config.yaml
num_key_value_heads: 4
vocab_size: 1603
norm_place: "pre"
qk_norm: false
Each number is 500 + 25 x the weight over the matrix's rms, rounded and kept within 0 to 999. Layers, rows and columns count from 0. Numbers have three digits each.

# layer 4 attention key, 256x256, rms 0.113, rows 210-255, columns 128-255
476515505528494502494541519482481520523538494461498509522472498507493485482456521463500529511541499541510534510494536540520490538488525495480479518483458498504524508508504473474536510538485517511472525528466607457533514532503514501553495464491493542502487521500515484526535472488553520489467487519539498516541452516502522519486480495545494490481485492500566531487488512460499505520524
534507492514512544531504518487512508481486476532489493482508487498507477513488505469467498508501488508497582461524477463504501507455517511465491549499506541475483511512478540523488518457446539481481489473448506524464525491490482520524532531505486483480485482495493520519525464536505461485521514445516530477455498492503505527520431552467475468506494520447475523484506531534490516507505
491509495523518481518502498516492491493494479492469469465470515504522494468519515465543461537486471509495484510535469491516506487493522498487483475532496475468508494544512478481503508497530490503460508490502510546512494492497512481500527494512473508495543527465505485462472508550489505500478522484507495526513528489501514512535500490511486529534513518533523507509520505546499464538516
500486520519464507480454520511467499485487508474474516488501481503503509474499461484506520505482515533509460552495475516530510510526520535537513532521479487483528481499521480476552507513501485514515492517493502474503532450492537514507424487480499501556497521486511465535494511482510503511525463482462477465504493499509537515526581464483478490477487514499495461494484478485471504520480
520485498519526490537492511486464478493468487512518514501508493504535518490536463541483513487504449508543489503517522477514502518445505495496502492494510502451488495462572503547475501501536520471489517518494492492501472511460541555507549484503488519503555490524536483513508502519449522485516486478535519513491498469496511518435481478521502516505470487488483475491486482509523510488484
528511510514491480483469494466491504507531479478509453533504512529499493537490469503498488485499515492541482485520499486511500464453499518536519531494528519479490515487488502536526475480490472508529498499536491442494475510529518470516494536494476479496523485527471532485498508496479485535542492415528489519490483478521556491489482458492494494516496514524546482481484550487498448518509
464480505504489485543509511499489495476513512512532517496482539491510458535552515505536518519508468476507548477501498482523511492496470492461528499509466514474470522512472491508492482486493518505488500482488494497460485501464487498509461503500504504526514507489507486497504543509499486522488475487493507523501478495510467486486549469502502496512522507547487473465491507474449484492527
516523536465499486489520535497522517466497490488500469473506512484497513523512487500487478480503503514513470491490535479493515523480482542480520532500504524485503494525499513544506488507503466509489507498459494488520503457480508513474512449521482502526552497513442527492493525494491458496507460540473512526498504476468526479489481501479481483481531510524533465500459513520438467476446
498525486487561516476487462494495520521537519508503505490503532505502481512499477507460503512478462533491542516508484505460503488479508516500514499492510505499493493502503535488531477523512448530477500485494477485483505561504503485496535533479479500487493493473531524477501521520512458483534539523439479462553517487498478534484521514517537487544506521516487484474546514511492504516513
522511537481499500516468491463468495498502474492505509506459522487482509495508524500499465524463502536500487517456496506511469481530480516537489474507513422514458537494481479543504527501451518482494479494485531503501551510515553529478494491506489498498518484513496527502527484488500506520513480464507512485497484487498482481482508530517469478530500493492545519489528460489471507543513
450498482510474525494542548500460504548513480487505492537491486524500474500499491495493518512497499496519510487486481508526488512434502475510564495465499554506468530515497500504532538511513490517532495513460518519542498472512511502528532519539489495550482480496515489478541478481463482493479517528468519459472471500479483549462471492498498538486497509522483477470507526458473456488495
475539512507533485489524543512464495490501494553459487482507523502523474479499559533482515493490545534469505462479509502487471520505494486497498477465517516513527502509498474483528500496496457441512513496425514521494502480490462470495480475498542513483521521474527517519475453503543528531479490537515507496511470466507498425490516474484500516489517521527498479482509502481521489505500
550497465463517482494504480497471519525516486489540500496507495488489521499466541500536494505471495489507546502487499561512485502472515430498477508484495508460482497503495477484519475485555475498519503507509517520514477514490531470486484539501539490490469506493517443475520506472474478509521515503506490504510482476535525528513479472503503526503481499451524510526484528486484472491513
533523491512517477491486518515506501533490507555495465512483483507478524554537542503511491525486503463471555501489539445496459513503442539531480495484492487507501495537525514527506507474523523533488510486509483517489476465494501526485467522473478529502502481517491512487506502521531524491502494508509501506524524517510501498493538502495510473491487509472535438509480490480529491478496
501474518510509526507525457508507483535485527521459484544530511479546478498442493537489512521516489461472488561490481492513556534487559495539542480495495469530480511495491448506490486532456464512487505476491474513478505505486463539470521524475493492536444511460520521467515451490506489469482482491486524471524530518510562516485550486471473508485497486492472446452474516495531508483506
543528504506494505489488498482493492530501506457507543537484481499505526520471486494506460457521500487545468525513491446510520500506495458528498494478509521460504507496523511465494544486456530524466469533540511493462511510512488498491501475508526490482492505503518513536524458478466501499505532468497495501522454463463465508510500538528519493493513490519519498477499500491497537514494
486499502530510486463485516497475504489498474489493487517483481516499537498504502464453494503462524524498508484500477503504503496498515545488479495507524490508532498487534446512486480471480492515528517509499529512501503496478520519475468526499494516488512537497526506558503486526473440478477469504504487477485488489517497512512506503541477479502498489510493506525501482483520481514470
499500484519512506538543488540512522520503489516519536499513496497429522481518505509492491496525508502500516492489503507468494529487486550526471516496488486533537486508509497464474506520483527462457466518475539497502485487489496472484473539451488530478489507521556522501473506483488538502475561488500531517500526482504489514538473526506523473512438506509441444502465479474514507511454
478482481441514500502493515508517474510500506469514507519551498503483457491485473490500524479528488490508538504515487522499488559513518512487500528502465475524480539468508512512511481505556522544478503502535505514526489520505467540555505477486531487485487511498532514520526506502480503488486491481500446502456474532491474483476481485497526542484539475499502508485518558497503500448483
520509500505511518470475488475505486501505509532487487464488487486504496447495462525485495522521498467502524494511526491459519497493500493541516477484484530493493480527469485495507474508504468513515488501522522506491510452501529483517487518506523499473530504502520518500504508480523489487495464479501484512497514510522481522496529511483479502510494485499502508460535509525541523498524
556539473506496573489466542480496489534441458516506494461453508485501554535457475488475495505483516479520534467501496490487517453511492483519493501479515501516512504534506490528484511484473492509494495536459477523505508540528523482476513450503491490524499488513480490448501536518499526461476494489538502473502530515523491497491521559526508507478460498525483490515476529486499526488508
557541524523470498478489517465537508481499491531552508491535478513498488522496568566497538496516502526479486501500518501508498510491475476523499518469505468481513483524517509505498509503480487490511470519484518453506491514487453489509552476484518499504501533542526493474536456527506479531515572543465494508511475491525473485427483502469560492484508496554491480496507479526540532543492
510496503500508506536535514498504517474493466491541516487515509483481520520506482525488518479488499547528542535510475493428499516519491516461509492506492512494524534491485495497468491518512504467461503499475481473496488516453490509520498487445493481528495508486477497493505503497490505458467499511561448479482446476467500530529502490503460460472513441499517503502522474451493488507496
537496453507522529505487480484473520542498511452527486458477514531502491514476504484524475509489505458477486502460485519519511525511518503542481525516513527462517502472472497518499498515510480511467490516520494472511527525504558536497438522496495482534460469536554494490487492510509511491483521488538494499493466543461482504518508504503505501500541486535472555548476520507469503474510
505491482513529511511465517511503495497488468507511473474564511497491479470506474476478506518490484480507522512498481475508529494513481436473547502491488510503511494535548518490497553487507525493505468505486489461481517495539518513489495492518515489508479471507491502528539498498501508522500518507515491478462482526493562522577502492496493518483522447507520523462543533547514515524470
526448503522465517487446503497519543505515522522501479497536542497530476476473500521525497459544484506476426501531504474482531484459510492492496516520522508516502509517478518525489477483518493517476491476495509473526501470477521482525473517524486513531494483504470498496496507532520473492523490504489514514505545497475479507549485493494501493512527478493523509444537493488490542537494
484529463473471522525501494481518509509447509513497482506487517525495473498511510485485488501527461496519474456500458499497474527460506470508498488521518449497489491504510535460525484501500511536540529487517508501516445491522504500503499470490461468484474509538484476515447490460528543502533454514510512491523457463507480549548514495458440537532522517533477470514490478517516461517498
512528479506513519520485549511486485507517504499510500498429529482474470487495503536530492480481470510528557526506481501536477432501491504502537487478514547492484485505463517507522485510492465512516479508511545501527528508523513509486469519505493485499493513522517506497522485498500532512500521498476518496455511497501503529508484535522496502513497505500505515509531482514516511469552
490519527502524498495507519486489524468504499547480496483479547504533490507503491514514483516472521497514519496517470492491498467504515509492468524544470502500487477553495486494481476512492507512522517528491502524522491505495506445508504516488460509512515471469486502482507507523487534501529475528510478547515540491550486475515546473524481479461511505522474506526481469500482480511510
487509483514507516549519526493482509538478522486488430478464530491501497524482494509539514505511446512485476463551497518512502497520425509561492475496486473489512499479471521504499504513547488519464498512523487494461504518481505494523507532515516490531476498542517465491475517504506530531525489495513519483511477536525491513503481512447482504519491476507472481499548506501485479477485
493518521510538463514467513524509508503499489501515510479481516514521519521498522512505530475498501476509516511532479513466535483545479477488548465531477540531471490504518505518490482501524500501468521480492515518533492486502539516476546495446503526499489500495509545549453469478500480520494456444492507505498507491526496532507499517492481517482535513505511486502480508512526492510500
511517491485516499478474557506502449480480482510508532489525528512510502450505522475512510502467530496455480488508496472494495525498471553515502502514542495479521522500471474477496491523473525509501491520500501461471518493482470495489545493503510531517471493458501513482475456500505502464522520500477504506507478468473516456502503515519484499503512466502533528464489531506450533480476
520524489490467546487495511491490522505521502474486503509500496485496498481501495501494483477505561516473471523489528463510462491493507512499512486495514510490497492490447501531493484469525515484496468529517478539503507492429522488566501458507527467497526503511485518537529538524505484472509487478510494468503523508466501490466541474523448542505512500527527471522450508462544502544466
492470515520486492476488524462529512474486510488493449481565515505527512475499545506457515508522563496536545519500511479472494503536509480489487500472509491539503527459479427506482531502481516522539498513425481530492474507499527522521481509490469520501480495518535517509477498503513496484494491505520507517510512491480488486577531481502480510482480496555516502487495444453547520473491
504442489558508528512525493538510481507503512487492486452502515554512476493508479529482518491480540537544499515517503506519535505526503491457533524503510485507457466445502469494467478500525505512510483482466552474491483575520509502486510519525480480521507509497523530485517499474521481474491485482496506501436510484513508502528535491485510483473529519507473486486497493493508474514525
461505473518544505514511484467487504497506493472519501515491535507502546504477496505488486484480476552511472493453539477491557474528503518494497510493491510506506529527529477529536480523442505478512524463543519443486457537483508473508497524502497481488492512506509485473468500485520494457525475530499495506521480521482484524508510503499490537516495479503508510490530516494466470483522
502530491518551483499497467532509553476499514488481471522512487542509492508491501509498465487490487510476521468477526488497523460503513490528501463509486538496492512438450502493485478504482502476522518473447467498476508503467491485500507517506491484517502472465478516537498537529492519472480466479518478456505536490486553498497517540475490493533493479483475469542501515503463518498514
488477467481443449495518516510470491492489522493471462509479511505507494527513465492445466524515499515536465465517511482489504486493511503503500492541475458513509468503524529493517478499473539506468513513509443513522519489503538486464523482448474483568542507495496491434490495467498463510496473529513497494514513518498494502501490522519516449499528473506509477474466533555499555506523
496462513488527470513569492531514479526486526494536530540515488552520536518493520486459528487498503478433499527509500485515484485479506497500494453531549458473478513433503519474485493547464512495500497477544497507514512479442490528487493496514478494485535546534513486508505513526502478501486514497561474555515514473487528475516484507538508496506504501512513479525505486515488479491482
505542524487503484495500516492517509486527513537498494483479498486505480496497526504506493510521460490508500487538456489489489492463477529470491535531475486495506486490503446504522507513532512503512501503494500478552511504532498487486468494522521501504520496532505496523482549505528518519525499520519457452514499491511470472501509482548523539535494501539506501491504516524533484512451
553525545501469507528491497498511501496519483522554494479512472499539516463554497524495492464482487481527501447485499512527508508514501474484489515527454520537557566518475514495461504523483466485507549504503523487475501484486515490513521528513450522510496476482510511488504493485524496472467444514521529490500494524544497552509493499519514487474473508488482498488531499509481476562514
513489454506512465495503499535478509554434533499507499555523463487514536520500502510477489527501506507491470470502522466501457484467479484511539481521481462508480514459507474510483493454485491558442481476489485520502457454530470495485454508512529481521526498496467513500515521479466530537495549554487488472512475507490510484474465541468503464514503469486503509511504489473484476508503
483481555491460507500505506505499523513489513523524457482422526510556472532514505499480491545531503463514456475485477522481497507492508484498538492490513483517488554539485473463491480527484501545483523510532501478529488511507451479483514526509520488481535507521432465516492471544493484518459495528501553510475485489490505481532498489557494490468535520516485435476496556478525536508515
513482481487506528518528516477506446520515481483483484521517506520460510502460518473521510504479485495538516501497492536513451515507521505493531501482520517509485484465512488510509474472579487487512523510468475442510531553509512498480491478491506500527509521506542489491532539490454464517503446501463466446512475510490497528485481501477514507469536551501503506505494514512493494485490
507515477511495500494478516536514509484485491464534562528486516438520516493472471520479520488475489504495538503505501481487473510501477488495512488488485509521531516485486491491514510478512499497494505480544503520519492500521480501490474523485499478504461503535449480525511482487495476564501482505484511502505471496541492462464530518530469454512466488466491511498535535525497468485497
460539497532475491519535544507518503520518504476510536506478532494481531514482526474471514507501514503517493510509482479510508499484508521510494524494499475508468506525491506514525530523526500454476511477517506464507522498489557468567484479473461493480509514479523478487491496504486505543510479541503549500446500497486504535523495497504471501497506511490535495500461512422492504457485
# layer 4 attention query, 256x256, rms 0.109, rows 211-255, columns 128-255
462541483545516502524522466496482507500488493474470488465482477485536532486486512505513475522509487506504511517441469474513522529516510473495458557521501492491496506490462486500510535487552522477488505504522494520505473491473498506531495536523533481501513488500493502464481488493485513518469508509531499484475532521481496522481494510494533497487482491474519546515457477493503463488456
486489520536505509472511472536513478480507570505510547504523488506519579476527491443474512496505522498508530495465520496512493515521519476563503491541487516514511450496480504511512506470523524466496505504491488507481508486447502522507491501464543489521490491486508471451499522499506491572500500518463492511516527500453499521511491513496519510473489520530486455484497491484471519510496
467525521484499503446495496465517473511546520504496457485506465468525472508527485468516492464464522478518492534499521464506515499534494509470509449493469553545510475535491463516451510489479501497515512507510492496467423488505496508495472486507489469481470525466496501487471480481519530492478504506559532477472490471479479492484482528493516505509526503529475499539535508522518500467538
474452477480498527451512513492459522508503520539485482512503469494529473445455562448506556497513520490487488491497521476491527517518455581480454523527499474440491505507502490495510511468499506503542514531509498525468495512528493486505514458504510461479463458536502496453521511527522504546524507488488496507510466526497486508488522462539524532495517479519508495474465496489510483510480
481478508447491470502492438462493533493522540519455489538463492470515536487506511529520503529484484532519479541480514507525478462488499528471488503508508489507488462563499512485466519438506504545429542451481492488484527483531502568514480489484507495531463496551545492484492507502509506505505507478497521478543475489459488499531522508533444483522469486476509465531501485477506527474513
523514512514500526566434513496531532495471548483459527525513500473510528444507478503481519458515500516498469518520515553514488537511503505513497497472545523497502520502485517501510492499514529481493524506509500496485484510493474468511535536458474479483465513484518470506515488466520504481491560517517511470500530501509519502491473498507505535509451499489491515532506445491503473510510
484526488509487494538483497540495516530462494496483490519475491522489459473497489495518504527510511473504500494488482531546529522498543505487526495504492525529470501519529478485510496448490482486514511484488515475441508496522473511460526542451509498476492455493512480509467490525502524502488518519474490460505495521497513520515496519482527525497496524526503488491503492479513486535469
504461516485490505461517433449476501495505484520509489575490529482512472540551468441477510472518498532553517528511469522488502518455524471525496499473488484548499493487473467498520489502443506505535503510487478568495496461506512495504526513474531456526451497515487483460491528486523482527483505525512510521513495499476532473508467463528525504477523517498513533503571460479505487536439
457502524541517482519513531495533528499483524492475467502460501506482493528480489481489504503503536508500569531507516481493541534491533546510513558473504530469487508495540498512474495495533488519494536494506497474484497505507531455521508508517500518480500502519468497506494499532537493477520493494474517527494513490481498465518516498529556492485484491483511478532516543451449516507520
593535516499499514508496480504491511517516451468527486495521499503452514524483502491478500498485465504461519536506496497504518492497505485464479488478504440498544462498489487509485477511504478508474479499563474461451525513471468489474513488470495466471482455519534508499460551521492500460492514486516481485457508495480502454496492501478502496515459520502547525481484489503512487507491
494525474476552496560528561531515492466477501439538486491499509486452508478498471478510482510472475478493474467474479524487509448485478463497520504520502534514478495480519490524514491472507523497505515520513463514490478519497537539512468521501469510482511526517517527513485509473495487511512462522523488492503543511519527492488512523487471484474541470509501511511528477485529500526495
545541491507475476499448516475504478498473510547558519522513474455486532513490486506468537471493529494524454539515476523496518473432498515478468511475480509508540571498500486480495523476521505531484535504502501481550482538513493501533536529483510491490435491460536470488489497514478510522495515492536499466465491542512484501536495489485475462491518474482541519512495498514484489497472
498510459470531508495542528481453521432496492500483476466558483453505533492463483530480488484496523546510507489482481541468530471517462515444469535500498522503478499534486474514499516472543473508493482479489481491467528543544529444477520497511532506529509513481519522502541507494492505511534487518475487523494479517456540449457509567509483506504524536495498530486509523483484514506485
486481507460500524516519474494510473472515467532485508525507465517530501498535508466535546469491469515513552512516496501507530469516484472514506503472452540530515500471499474498516472529548520513503492438511489486443467483502518443526483533520468507521520503452512511530560499500485487495503516501486487506484472471511493482501487492518553501494487510505558498529526474560485479509490
511535513491505528512496530520496538507523442498481499463518507541519475532490501497444514580480535547560481471466457510499541508507489548518512520484520483505488468488473461450515498517467502512471463446511465485482547484506513488513479522482518468474547500477497457531505498528466522503472482493502453474500477447517482510509495514505448486512501496485493476533501513520471505530515
495483513533474519546485502496477527517523487487505499482490501516525508514498487483498492506474511521489498520505533495488496518535502520495515500517528496507500495510529476503480532497510520512514504537480526506470512503517521500496529468534483500497472504477469477507464519514540513501499510497463510490511490522531517525496535493512518492502570515464513495456494526519552497503501
519484487517512512534503490522490472486499464514497439519516515482547477492463469505526490528479488483517467481502534469511489497533492519503526506466539535497474507445494486508470521512522474492488506535492483479513493466539571462484497493505491488533511466537488475465520472469509514474495496515513499483486483546476537482423452487505514482475526444488517552507516496529525499501494
558495507501515518538510489445498562519514463512497503538476488538506518493473501490508498475465505494476470461486481475524498478478485468502487476452519483534544505446481481494476497500448505472540491492491524518503488458462478506489534512510507506442560479493511529463509463513495477506511511508530487506523530486488475535490484491540523506548522491486493498500513511479460484536497
496486508519520484494465492488535469509481519552461549524502504525507491521529506499499475501510521504523489481490513467462507484469518519486470515514544488521489512505574552470498491496495519506520467492482473473483515471520511471514495460467460500532489466494501511483523448462516507515474483545495485535479479476458563462531541478514514489510571508514497480487503493512453477531463
501499504497516479480502478505460508446490504519465513497494501532491522522532505519491498513514537500468511491471560509498504506563479491511494528529522481524502500564507467489505486497530485544503489428477509494487487500498501506504494517519493518491498447465540502465504491482498525484477532562479526486498482518499514489473497485488463505508485482484541488505454518458494513454466
493460486492512535506486479496535455485515496507514526485530523507517490456493493508484483497487499522484526529458532509442543496547508473450460492506486502500452548526501506450497507500465501513505467510481519467491525436530518519539480516517519495467487489528486506533517534511491511491464494528500513503507505499519495528493474493502447490451540473497531453509456495478506491466441
508486479484473506470486474534521495524505500492502448474516504539498488523516503509429490484524484505494486487479504501527510481484481502477494489472507522448487522503475484466531519470471478476522523492540481507515504520541484489465479514493463493499504510521503552456458488491526489518522479513514495473542516479492495508499481493536538532543484535533509527473485507533493561527500
489500491508545492521487525507475509484530530488503523527508540460503459505538463496449507482492506457499478499495550479505491514526495476504455509498473506508543469482475479483442527512527488515512508479496495518524509476565497539436500501499491471483477456423463513532512501526506550529497489486506545507508531496513520523536473501559523518435520545486488490478527538478494522510526
524507558553481499500515490486527478476489484528526541493494505531449499513510496481507502507505530502487517487491526487503495531541479457512488514514556507508470488454526475465479520472508489482487517516514502513491483496470456518478517501462480509453512525495533512482511484515466475517494460490547514505467505479494476510508488546531504501495549518534533554499506522500523506495503
493486466471511492489505466472555455459500517481501515521528505512524470533493490515524485556534499472515539535482465556508494539495492453464497479519515514556512508488484547446486471490503506481530487504534527516485546526532489482513510527473530523478521434495491498555493461524510519461483486479523521520520511479471441504522482515440466529515507557499505523495524509520470478515487
474491508491534477508502496471518500465485467508501482495492510529446488513518534491570532538461510457521533526514469428470524494531509514472504490551489513508507524494458491500484545502493491478502506516459538520524496429466547460510515514456472516501495494464535496528473527509507505466505534516489430536459457509500513505509512526526530512504532437483473467482499507465498522525480
484476525487504516519491517540452531515467508479470512540482532437522527496506490499492479473518497517485480501546515506508524477435525574505515478483508544478514501484512508513497499501495524521468491478530502472500475514493471457517473514492510469512474481518491487512505483468535498494486457486501515519515507517502494514502510504500467465494550485532533541498504494453510509522531
484508476480495493493549486497484547489464486485548496482477526537492541486498522539508552526489524484505531511513522517494514535509485500515561491475529506519509475550486472514471441484488530523504471506485485502481474536497518486521518499510527505546489532523495497513504511493501482472487520524516491481505496519492511483487456524456493497526489495499537474478500525464523497496495
508502493501484505466489530500495464522509516479491533488541489497486493483471487520476493529510571468502509491517509477555495495511524513509528501470493509484508514481495484514517476522491499505513452507500528506523513485493501489514507470484518481516451499457524518503500551481492500468524516509495499518498483505488503515545509483532535503523507493476506485520489483471486512470534
490459496478501502494519520550456498511475509517517481497465445466495513516496501501564528513509505503531423501496494480524563497472533518538466496495499488486492481460468474434506494532507450503490508492478526504517475477528491510511537468482474484502482473543498501525476463466516520501508536515549486484469488504518479508507485492517522485518503495508546502463517532511471497498517
497512504507437504495506474527479492482530496438477467498485510522481519488513519465526455468483468496521503511503518486473523535526497469496476505477474519504464530497505465529502487488510516494522467506510516502506493534504534524494508512573487505452528487508547515502490549513527505493518500469502495482525534508493482472528465487512536464444543516488465551489469536482480501543526
522484497531534453483508525465496531491483522522460537511481506537533511501497531503499513531486495505450474517471488510526481488516521482485475531508493486501530501488507501501518519561493522536463511490490494453510496502535486502440483507482514469501529510553500560492495489524492511500488548495480508504521485513507485471501538476546552510502493515474505518471473535434455442483469
482517500520477508499474519518462568472484510518487507511491498497450494498507463568515499475482527541474520468488491503500523519501496516488523504532497524521495474510523553520505496490472519510494519515498525497435504528524483500488498492509471523488514500489497491483518500462521481462493482485484499511482462456515465486522523493517478508484507480493528512464494525559500502484504
478490465501476504520439518493465506517535498522462504572490478515540485492500465501538545476497504473481533542497507487579494480452463511492518496506489483505483530490507480469524520477495480453481547491484514457472439469515525472506482486515518519493500478517514487471470513473518469556519530489504507507483475489514479468464515519487504503524514484497517501516493497511473453486534
532492496504424513458471508493483522514494502481520501503492451472469506508520549456481508499490513500495498501503466484489483491511542557510495473510487519486491538478446524472478501522500495504529495507546512500512535482524512523508538504501483482495520574508508534504523521541544529511533522524509530467547493514544474501447494507492552497505496491464486498499479506476500520529474
479509502528461461470501450520509498514505472537488497471498499498506493466527487522486490495502483481512495535540506557475473502454496482504486536478447502383511482492479462517544500510507462499485494510500495528518534479543491501514518477532505506529530482522501468470510450483540536473534543505480522518536520460506474525508492500493521534504477534538540516532494500466552502470506
512497506479472501499484502540485507548524502519506497496529547521505456514488519446549479529533475497507498502518482470516497538508494499473532504498500463552523523561500519456506551549517487506520463494510491504475503514485532494558521490507515458505506495478490479523506503533453468515477516483477517497517526467456477494471533463526493548448545539553507465464470499473522483504531
463467505535511572527508467489443526522529487497484513513500495460491537488507549479533509502544489499521536456501514539506536520495496530514504493473459522471523488479553478547503509520537449487470578503476556502499452499552452514499508504492501517503503555497490499471537511548490499508503496524529507519517489487463455509481491491548504499534511495468486531494517507464502466527483
482503461462516497514494546506517502491487495497498523505468549537447472477528484508481534501507517532494508517523465488523501494494499510503508466464487476503494472548519497527474497494491532541443518486519511536523469459494495499464559463484504490475467482492468518506495498534470560521463489512474510496492504501536497494491476506458501501471509490514513472502477479493496477510520
467449485499514536496533501500494481436515501494501534509504530518488483494495509513512541488501456445514538492526524538507508501460482530476488499497483449482486446523480523500497487453542519529513518488496470480491512506514508513504524508500484459516516518473527482491500498453482534500522507459524483510478532481524515460473509513475468451490519479502528490537501496502483527508495
512479539484523493518459504508535451497517471464513475477505481470507500519536486497474468499500469482529470509500509524549569508587498469443470499495462548494535482542488503420531500498487482486551543488482531493508495486497484476513478467519495528547494498490517484547493496515475531495515505539551514556548490477521511495466503491521483524476474509535489529499541519498513471520449
487495490508570523501467516515509509471490486472481539495522519513447470520520521471516531522499468505475520542561576492506467516516507485517448466514524476479501457517508527481443541482497491485520461448510512515519486543497565487490481538501510486531527511474513520509477475461517504463540489563479471506478514499461497508495511490508512496484493493519506465495471520522509498478528
513506488493510512475487522497502486467462500497521525477484479504507535465511455487485489500482580541449487555500497468516537515501493500462495505498496496508527510496530436504538478442467488485514452523493486470478447506452493529491531521518512501507471499508486478532516506515508501490501515447561518503491498479499521503494514499516542510490520474516489441493491491449509496569521
523443482497510465549523489489472523472489508502470446530489473504491484530502484500468465471506477475503467488509524474520509466518540465511538523505512533497554523518501469463501501528477521486487497503522485512499541492494520482495482495501528521491470518507423524460518550501514512455493555544495536466484446489515478528530495509471484532514453483474532488468471478525551516506498
484539498513520509492524472486503497489514512500530490496473538495497515441487529469513470485492542531487501524464521495495511518527544492470518476489510476488528456440470498506515535494475491537557509497531527462484487491503529511493533540475535487524527486503472511497517492472488453503509547468461487491497532501494485506481505514501552478507458506501483510493506513471490485554520
# layer 4 attention value, 256x256, rms 0.152, rows 192-200, columns 128-255
482489517486436474488469441494532444462483537476530482452509515508442492469498542486505513498465556473504519527488537430556462545493515479505551495475533480508479526487515549539526496476492494517522536507486458450485513517545470485455490519492552508523473545507546503508495488469508516464469551540522520474523498481490486544479496514487443514483501513502498526488492502456592503492446
536517463482491526565504500543536466506495519527544506446465498494501488521493476522474501497526496516498468566464500478549493453507518550522527448529447480499454497493518493479450476494478525464467483497487470536510465489462472476534539459532488475481534465502541503502452504461529489533489477500480519524534491561533464451501500488513521595496474527520500515543506541553508553474602
505498535514450488494478469517565438525481499467509506491480500541550481506490423510496541509497514568473532453520484483504529515508526456572468505533504508486489505458474470499452519527500521493527488490498520474494478486503510512554513512475515470508530481557488456489496451491512503477547491545495485490499455519524487480506511431498563473551501553497500504506486483475534494489478
499494503541506486524486516526496495502489555499515478503505487519507479522444519528545531513513509472493495505512501490503530491558499513538528505501521514493500509511504508502498443508562511507470473550508532447509486523528467492491526511548522481478492510500520510483509500505510546458509495496438469523462476519505492511536479491560548498549484454496491464530497482507517491492573
492499506461526445541510467564490525473486459478543496493441519512558526502497467515466467480462525488530484511441455444502511510470544493495476510506488474546496557553488496490519516581538500495522514497518495484484500476470461498496504500530509499551526494535464491507480533542444476450513492492520469446540512545444559507480540540495537564516482496527467471513485514489511519463516
464520555487539492502495495512494542485529520509501477458507548499478470529511531498511469488549532495525490517471576500471564442460486536420537488474503439454497509491497542420480437537469494523484511502548472563496508521498475431432529485502516520506476523486491541475496493493487462483508486479533491522502476532522511517493513460451494460527491486514494529469508520488477552532469
522439458477495490482484446483518496454485453515441504524543517552501524492470473483464513503516466538494494556457491550525481474547510536511558489513538497582500501492485544508560519499529515529558527499448524521502480447444482482473514543481530457526463496470499488506519507509509525505519438535519507521483482477485540476481493509501497523511456520478469448527495474492500535490505
505489513525520497489518517491459521507480525451537494526487531493482503508521551540483492500535480508483481496537498442544516552514481458444558500496510500487502509550505478510482483503507451539490460479534478529492499494539510537524491508500474499464486485520524511502468503444508494450506544458483494456504549460495477518500454530500524526489514568460485518522494513468505500498504
507474485478570481530490468545521520539539516501542484484550525450527471468515513526522498473446543512504493478506565531481510481473479522461525489476499477472507511529478484453572506474466531537534492532515453460515474533541447491466468518508477489489491436510487530504427510509500541530462503458522501478499500472548505540486515519495498559505526541543488518479448511482501485521514
# layer 4 attention output (transposed), 256x256, rms 0.2, rows 192-200, columns 128-255
499522486485472487502495467472529465490553495448492530522487503563484498542432524515552470459548525454467448478482548489518397503469540493500474422495515485488510475521473444543521499566479499485511547527492528446496506550582457495469548513544506546443488484514448451466491455498480510493493476510557528449479498499499497491492488566489538506510506480461503522438493468496484540448472
545528506485556504455440476515500488537491549519483512474450506459507464505524477511453509472490510501482439544488484501505533461461510574507569521482481540461536500516556502498508451440471507504489444504479448547486533542512480462498487492484544459477429507537558450534488491560485427471497586521473516475466488512493552500485497455532479467481489521452530517492535529495459501486523
523486497549490548556482529528557495442485515491530515481466457509493478495513489483526475469515479559464488534465497503538491463457520471544514503577503540496508517488457462475463488516550482517503517513479469490520507496470456511534561547553507483494540461511418503433497460552489521444478483486498549464526548488478528474443460496497529488473521496495492531480520488501472485433508
534513483474535480562500493492496495458500529508525454484505501496500499488461518598485510510508474510516503477482524505500510499544529482474489543503498495496491472480429497477505534534516505484488508559482493479509483482533546527504462490562502474516428475513476483496546508516485522527519520476531482491449469480515508500528515489492450517534503495494450540518481500525477508518461
501546512508503550515505523540507550445495471455533487518478476552493486484515481491491509499467477459500529528502469535463530507553460513530525459522556537569527499535506499485498472520492497487506507428511442521466460464483437437483515497443543508504480497457438540510508495485499523486517433516508515483499528485493442510501505484552525471520492476526491520533534451543468498487481
493435472436529573535489524447452510483464506475478466502513523524487547594457478489464524560503551490458559525509504537534533518545527476500480537450438505547534485451484527529506489561464495515483473445473488552493471489452533466485500487488516501495475530501493425504486493512428480486550466480464467504468427509479474524506532471542548514540477460513476466480506465515562468542462
536471553448482520501534501480486509528565528502436550517461515507505509524531475470485546475449514545480510484493484555469525527509479519434545497550514482492518462503504526474481544482527515553494512543503469487511561503466469494491483500521497474436516494488525484479533519495528507484485508507465470539540476473479497478498552544533478521522442506484476525483478471443525500537520
489505525522540495481522482481496529503467496456527519465430508520456535464506455518511465501528528477522436483485450495498486505526492491500537528458551522534449522528525477528500473527544499530445512535522532545512481530535546489481503504555477509498543495489470524473492510480445470416489532516519449447522519519508490517483468458473483538534526560530508512510515528540481539506481
571483511542546511539543465508513464460510499495522475504472512509504508518520475516486479555483511517477540482501491500485511489524521486547491520445461487483429567503509481535576533469426542501514476458484516522450488550557513475514515546452474506484551498472471518460507503476528467495527537492533521545510433483515496478456520460460480552493490537457520466453481536497479458539476